Weights of a small transformer language model: 10 layers, 7278 steps.
Each number is 128 + 24 x the weight over the matrix's rms, rounded and kept within 0 to 255. Layers, rows and columns count from 0.

# layer 6 MLP up, 1728x576, rms 0.0396, rows 57-88, columns 240-287
[[ 99 111 185 149  87 142 104 143 105  94 160 126 169 105  92 187 166 121 148 124 139 146 111 143 119 162 160 127 160  92  97 120 139 144 132 115  81 169 116 115 151 122 124 138 103 145 104 123]
 [126 164 141 136 143 122 112 174 105 110 106  97  59 116 119 159 153 151 116 113 108 125 169 125  78 109 129 140  98 126 150 106  91 122 158 148 129 133 136 144  83 138 105 115 114 131 160  95]
 [144 106 146 121 136 135 127 128 105 120 107 120 116 162  92 112 105 105 130 143 118 141 144 127 113  94 137  89  72  98 117 135  89 143 124 100 132 149 193 158 139 146 119 107 116 121 167 126]
 [166 144 134 117 114 128 115 148 130 140  85 127 147  82 124 158 102 107 117 114  91 108 198 102 141  97 110 115 128 144 115  93 130  66 140 150 131 184 142 107 125 113 132 139 153 146 153 174]
 [133 126 150 162 118  98 104 173 114 183 157 186 132 110 148 145 139 167  87 117 108 137 140 129 133 165 123 138  89 152 158 141 137  95 152 156 167 126 152 168 119 129 121 115  93 135 162 132]
 [122 144 164 126 106 111  95 145  98 113 109 153 140 131 128 167 153 153 156  77 148 134 123 140 107 135 161 116 131 109 124 162 111 132 151 158 108 147 146 149 166 135 134 150 122  84 123 137]
 [147 130 151 103 179 137 117 129 118 144 120 143  96  97 140 164 155 104  91 128 133 114 138 116 101 167 145 144 109 123 107 104 135  94 145  56 121 144 134 118 189 115 118 121 124 115 168 143]
 [148 124 149 151  95 140 126 121 121  78 122 132 119  94 110 137 120 165 153 129 118 131 144  99 111 167 162 140 100 116  86 132 148 132 158 144 135 117 167 112 146  77 107 144 136 108 120 171]
 [112 119 115 116 146 102 127 142 142 129 136 184 162 145 122 160 166 164 169 136 126 174 138 120 109 128  89 166 101 160 126 135 103 152 150 116 108 142 170 119  99 118 153 128 168 122 148 130]
 [118 140  82 148 118 136 105 106 145 113 155 126 130 132 114 118 125 137 118  83 138 174 120 139 165 153 150 125 152 108 147 138 107 165 138 125 124 167 104 138 124 115 138 116 143 125 118 179]
 [104 137 148 149  93 126 128 128 144  99 151 155 101 155  87 156 140 146 126 128 151 127 123 145 171 135 138 130  71 109 121 170 131 121 136 103 117 111 171 137 109 107 173 157 138 129 113 115]
 [154 109 101 180 108 130 120 146 149 102 126 109 147 146 119 127 127 168 124 122 138 122  95 156 133 128 149 122  81 130 192 132  89 133 147 132 115 149 181 153 113  98 118 124 102  91 156 163]
 [103 148 144 106  80  95 115 111 115 133 161  83 109 111 168 166 140 148 156  98 155  74 150 136 140 112 123 132  86 137 107 161 104 105 139  99 122 154 121 159 162 139 150 123 135 103 121 153]
 [180 123 117 120 108 159  69 100 165 123 163 118  84 128  91 222 161 115 173 138 112 133 107 108 156 115 156 121 137 111 116 136 139 118 157 123 129 138 159 168 164 142 112 112  66 131 123 143]
 [141  66 137 117  73  89 154 139 107 146 104 141  89  91 151 145 147 147 123 107 174 185 126 139 136 108 126 150 115 119 115 132  96 141 149 154 125 105 171 169 137 143 162  61 145 148 136 144]
 [136 101 162 159 128 130 147 116  77 125  68 109 115 147  93  85 169 156  96 114 132 115 140 128 103 133 143 121 147 103 208 178 108 124 145 144 109 144 147 138 211 160 119 135 123 144 107 158]
 [129 122 148 116  93 139 116 174 121 136 138 143 146 133  97 164 154 131 131 135 103 125 160  65 135 134 123 129 114  99  90 136 114 132 140 145 118 105 116  91 153 152 106 105  97 153 120 182]
 [109 155 150 120  86 140 136 105  96 133 146 109 136 111  92 121 107 126 145 128 135 132 124 160 125 144 171 126 144 125 133 123 115 116 148 144 166 143 124 118 140 124 132 174 121 146 113 133]
 [120  88 112 107 111 110 162  97 139 156 119  72 148 156 145 125 142 164  89 138 109 140 166 129 158 177 126 162 105 131  64 156 100  91 134 113 127 139 134 127 147 122 168 146 132  95 120 133]
 [123 108 197 109 116 111 135 134 121 125  75 121 145 110 131 110 128  95 168 119 127 140 122 182 179 149 113  93 101 100 111 123 126 141 151 134 161 100 119 141 102 156 131  95 134 145  95 144]
 [132 127  92 164 136 150 174 132 158 145 197 114 122 140 153 144 163 127 179 149 157  89  92 148  73 131  95 134 149 176  87 146  91 152 132 139 118 103 108 145 131 151 141 146  91 105 121 135]
 [105 145 124 147 137 110 128 113  80 120 112 122 100 105  99  85 119 108 101 119 156 111  92 112 124 121 117 118 133  93 120 147 141 147 131  88 132 139 171 143 114 113 138 143 128 103  81 135]
 [ 98 182 151 138 129 106 133 159 101 144 115  96 103 159 149 122 110 163 119 102 126 121 104 172 127 120 116 134 170 112 120 152 173 118 161 119 119 123 143 153 122 111 105  97 127 128 133 156]
 [104  93 143 110  77 131 107 147  77 140 135 107 120 120 125 142 151 149 115 123 115 130 108 127 128 157 165 132 159 125 151 128  89  97 155 163  73  89 155 105  97 107 169 154 122  77 129 123]
 [150 149 136 151 117 128 119 176 100  98 116 121  90 127 131 113 122 139 146 124 127 122 161 101 127 132 159  97 113 138 157 143 151 174 139 116  85 172 121 178 144  71 140 133  72 154  95 108]
 [136 125  82 148 105 167 115  98 185 115 135 133  76 121 128 111 109 107 130 103 114 100 196 124 119  96 131 116 119 159 159 144  89 139 123 137 142 173 115 135 152 119 156 166 173 151  79 145]
 [106 124 116 123 120 124  85 130 108 131  99 125 151  93 172 129 179 165 141 122 113 152 154 134 181  96 120 136 195 129 112 124 114 104 158  92 119 112 119 108 111  51 125 136  97 131 137 103]
 [ 95 108 134 186 129 132 134 131 109 176 123 138  87 140 114 141 159 176 155 141  94 123 128 137  99 101 153 116 143 113 175 120 115 154 163 113 116 108 153 118 128 113 127 122  76 111 173 118]
 [138 154 123 148 100 151 136 121 118 120 165 110 166 155 150 130 127  72  99 162 145 135 139 115 147  67 129 103 135 100 162 156  94 158 137 139 144 113 143 163 131 116 143 141 145 148 127 146]
 [147 112 142 109 147  84 117 172  78 140  84 126 177 121 118 136 147 133 123  95 161 130 112 138 102  94  81  89 120  87 119 135 136 129 124 167 139 127 110 150 101 100 175 107 123 157 110 145]
 [112  79 169 160 101 119 110 154 103 158 129 118 166  81 139 155 106 129 167 110 104 101 137 104 105 170  97 138 147  69 154 129 143 148 142 144  69 155 126 166 107 127 122 148  96 117 183 143]
 [166 115 136 129 123 123 137 168 143 103 126 135 114 118  94 138 114 143  99 156 149 127 174 170 121 140 133 108 165  79 133 129 126 143 162 123 112 131 129 139 142 120 126 117 133 120 112 138]]
# layer 6 MLP down (transposed), 1728x576, rms 0.0357, rows 57-88, columns 240-287
[[110 130 124 101  87 111 152 145 130 111 114 164 127 156 138 123 133 105 136  77 105 135 147 114 150 110 102 115  85 130 133 139 156 139 134 123 146 132 144 142  90 120 164 128 135 135 135 169]
 [169 129 116  82 103 121 177 132 164 159  89 130 112 126 140 128  98  94 121 148 154 117 116 148 126 128  95 138 126 119 152 132 153 147 133 112 150 147 106 113 164 139 173 131 127 149 142 103]
 [151 117 130 184 156 124 151 140 134 159 123 169 110 120 134 114 157 163  85 116 136 139 157 136 111 121 121 136 129 114 101 132 162 133 125 159 164 112 130 138 131 106 148  81 125 117 126 145]
 [ 97 114  97 174 101 155 129 137 114 125 141 115 122 163 144 102 127 138  92 105 109 138  81 189 156 143 113 126 149 155 159 144 127 170 153 128 105 113 143 143 142 113 136 139 145 110 131 110]
 [172 134 161 135 122 110 148 107 127 159 126 118 162 128 158 130  98 137 146 130 133 170  94 100 104  93 100 118 138 118  90 121 135 128 112 123 123 118 135 108 143 109 136 178 144 180 117 170]
 [166 140 127 141 106 154 149 122 143 125 137 117 152  83 130 100  92  98 155 117 121 109 116 131 109 108 105 106  92 157 141 114 164 123 109 117 157 107 140 184  92 138 133 146 123 168 132 145]
 [154 131 113 122  81 151 141 119 112 144 116 140 111 220 126 107 120 124 139 140 126 167 126 195 150 117 167 115 171  94 130 158  70 130 103 152 108 133 146 115 111 138 145 129 117 123 107 121]
 [113 174 100 136 115 104 116  96 129 161  99  87  69 102 135 126 153 162 120 171 147 176  94 104 145 121 100 129 113  94 125 110  94 192 158 108 123 163 116 132 108 138  95 118 116  90 156 139]
 [ 97 163 114 120 171 151 121 123 134 130 107 137 154  76 135 121 146 177 142 121 121 106 133 129 145 134 133 144 114 174 137 142 144 131 138 160 130 150 143 137 134 124 114 135 148 174 154 110]
 [134 109 148 156 140 139 105 158 108 189 120 124 128 108 119 115 160 123 142 154 120 136 128  88 104  98 124 120 108 115 119 102 162  84 111 131 124 108 156 115 147 124 126 147 146 144 105 161]
 [ 90 135 115 134  93 139 121 136 145  99 129 147 201 181 115 150 158  91 122  86 111  77 140 136 150 151 126 176 119 176 105  86 153 121 102 133 139 117 115 125 112 133  93 170 116 117 154 132]
 [ 65 165 103 171 153 145 145 136  67 123 156 124  67 162 183 126 143  88 146 173 100 171  95 155 123  89 127 138 135 123 117 130 122 110 137 147 161 127  86 124 132  87 163 136 101 154 118 141]
 [121  93  56 147 132 146 134 164 126 102 107 149 135 152 117 104 125 134 111 160 159 184 128 150 121 132 148 103 135 138 154 133 146 138 129 164 122 100 105 111 127 119 133 146 117 107 123 126]
 [110  88 129 134 125  94 184 111 163 130 114  94  97 116 146  85 165 125  74 119 161  87 169 146 115 142 125 139 144 103 125 157  89 127 133  95 147 124 122  99 131 140 111 155 157 128 117 161]
 [132 171 110 155 102 128 102 109 133 119  84  97 135 123  93 123 164 151 114 121 132 170 131 151 127 134 127 165  79 115 108 161 144 106 136 154 123 142 123 133 139 119  92 168 161 119 126 144]
 [101 150 117 173 142 125 117 164 156  57 171 146 157  68 150 138 113 128 164 141 136 140 132 103 181  85 156 130 134 176 120 102 141 123 142 138 102 130 123 110 171  66 121 150 128  86  88 121]
 [113 150 154  91 125  96 136  82 142 164 125  72 136 124 128  90 151 127 124 139 119  88 121 142 152 151 119 120 127 118 152 125 134 133 144 148 152 153 136 116  93 112 140 151 146 123 130 106]
 [121 137  97 122 118  92 123 131 154 158 124 141 135 132 162 164 155 140 139 122  97 109 151 135 117 148 134 122  93 126 129 132 160 147 102 123 114 118 130 130 143 136 142 108 115 125 135 130]
 [134 128 174 129 158 167 120 116  63 111 127 134 115 113 105 152 100 122 125  93 143 120 100 118 110 125 133 137 106 136 166 124 156 168 166 131 106 143 116 131 123 148 122 118  93 125 152 130]
 [117 133 108 134 116 174 116 153 146 149 190  85 105 129 116 143 144 156 123 117 109 151 124  88 167 101 128 171 137 132 145 101 117 130 114 147 133 129 114 106 163  88 116 170 128 112 154 143]
 [123 200 108 188 121 116  98  99 113 142 111  59 111 166 128 119 145 147 132 121 136  81 117 141 126 128 130 113 161 115 139 127 105 112 143 177 147 131 102  90 127 155 138 167 157 135 120 159]
 [134 104 151 151 120 136 110 128 151 102 127 105 184 138 114 172 102 175 103  91 149 136 151 145 144 134 151 117 112 117 120 123 136 121 152 132 143 110 119 122 133 152 150 108 118 121 165 139]
 [120 113 126 113 129 129 170 134 159 109 112 162 117 161 149 112 108  72 102 120  99 131 131 138 115  86 132  83 114 119  78 107 150 172 107 169 127  65 138  78 123 134 159 146 109 111  90  91]
 [ 98 136 111 129 112 141 161 123 137 112 139 119 114 158 137 140 138 160 129 150 171 127 148 150 140 144 109 113 114 121 107 119 159 164 106 107 182 103 119 143  95 145 121 119 126 135 113 148]
 [108 126 122  96 137 157 148 101 130  98 104  94 107 139 106 107 121 171 109 154  68 118 122 108 125 133  98  82 147 142 133 152 144  98 152 135  97 120 162 140 133  83 180 146 154 139 165 111]
 [124  82 137 156 182 167 112 140 118  99 151 192 158 127  95 121 147 140 129 139 142 170 139  92 167 152 127  91 153  72 119 106 131 108 148 141 108 109 130 140 113  89  74 136 107 137 162 134]
 [170 112 146 156 123 135 158 114 121 122 112 128 149 103 114  94  79 117 141 171  97 148 141 140  83 142 121 150 126  91 137 105 167 126 125 136 119 115 109 140  98 152 109 159 141 127 121 149]
 [134  84 108 106 130 120 111  90 149 130 106 146 138  89 113 133 142 163 110 144 139 121 109 123 145 114 149 134 136  99  91 151 114 109 156 122  89 126 107 104 174 128 107 130  86 145 125 158]
 [125 141 130 150 176 114 150 117 109 136  75 185 161 124 106 155 146 172 145 131 136 133  75 104 139 157 133 130 164 126 175 126 114 113 154 101 126 176 109 125  97 135  92 107 122 124 122  94]
 [103 106 109 105  83 149  90 121 173 136 127  94 101 117 142 116 116 153 116 167 100 166 131  74 163 125 112 147 140 110 124  96 126 131 112  74  95 103 171 131 102 136  86 134 180  92 122  95]
 [113 178 111  98 103 124 111 124 146 111 164  90 158 108 135  72 127 121 133 110 158 109 151 133 147 121 166  82 125 111 136 119 105 127 155 138 127 115 152 139 118 156 156  96 120 124 135  62]
 [137 161 132 138 100 134 119 138 128  90 151 118 109 108  98 165 134 159 120  93 144 108 113 116 119 137 151 170  84 148 115  90 114  99 166 124 118 154 144  98 109 118 137 117 140 128 112  94]]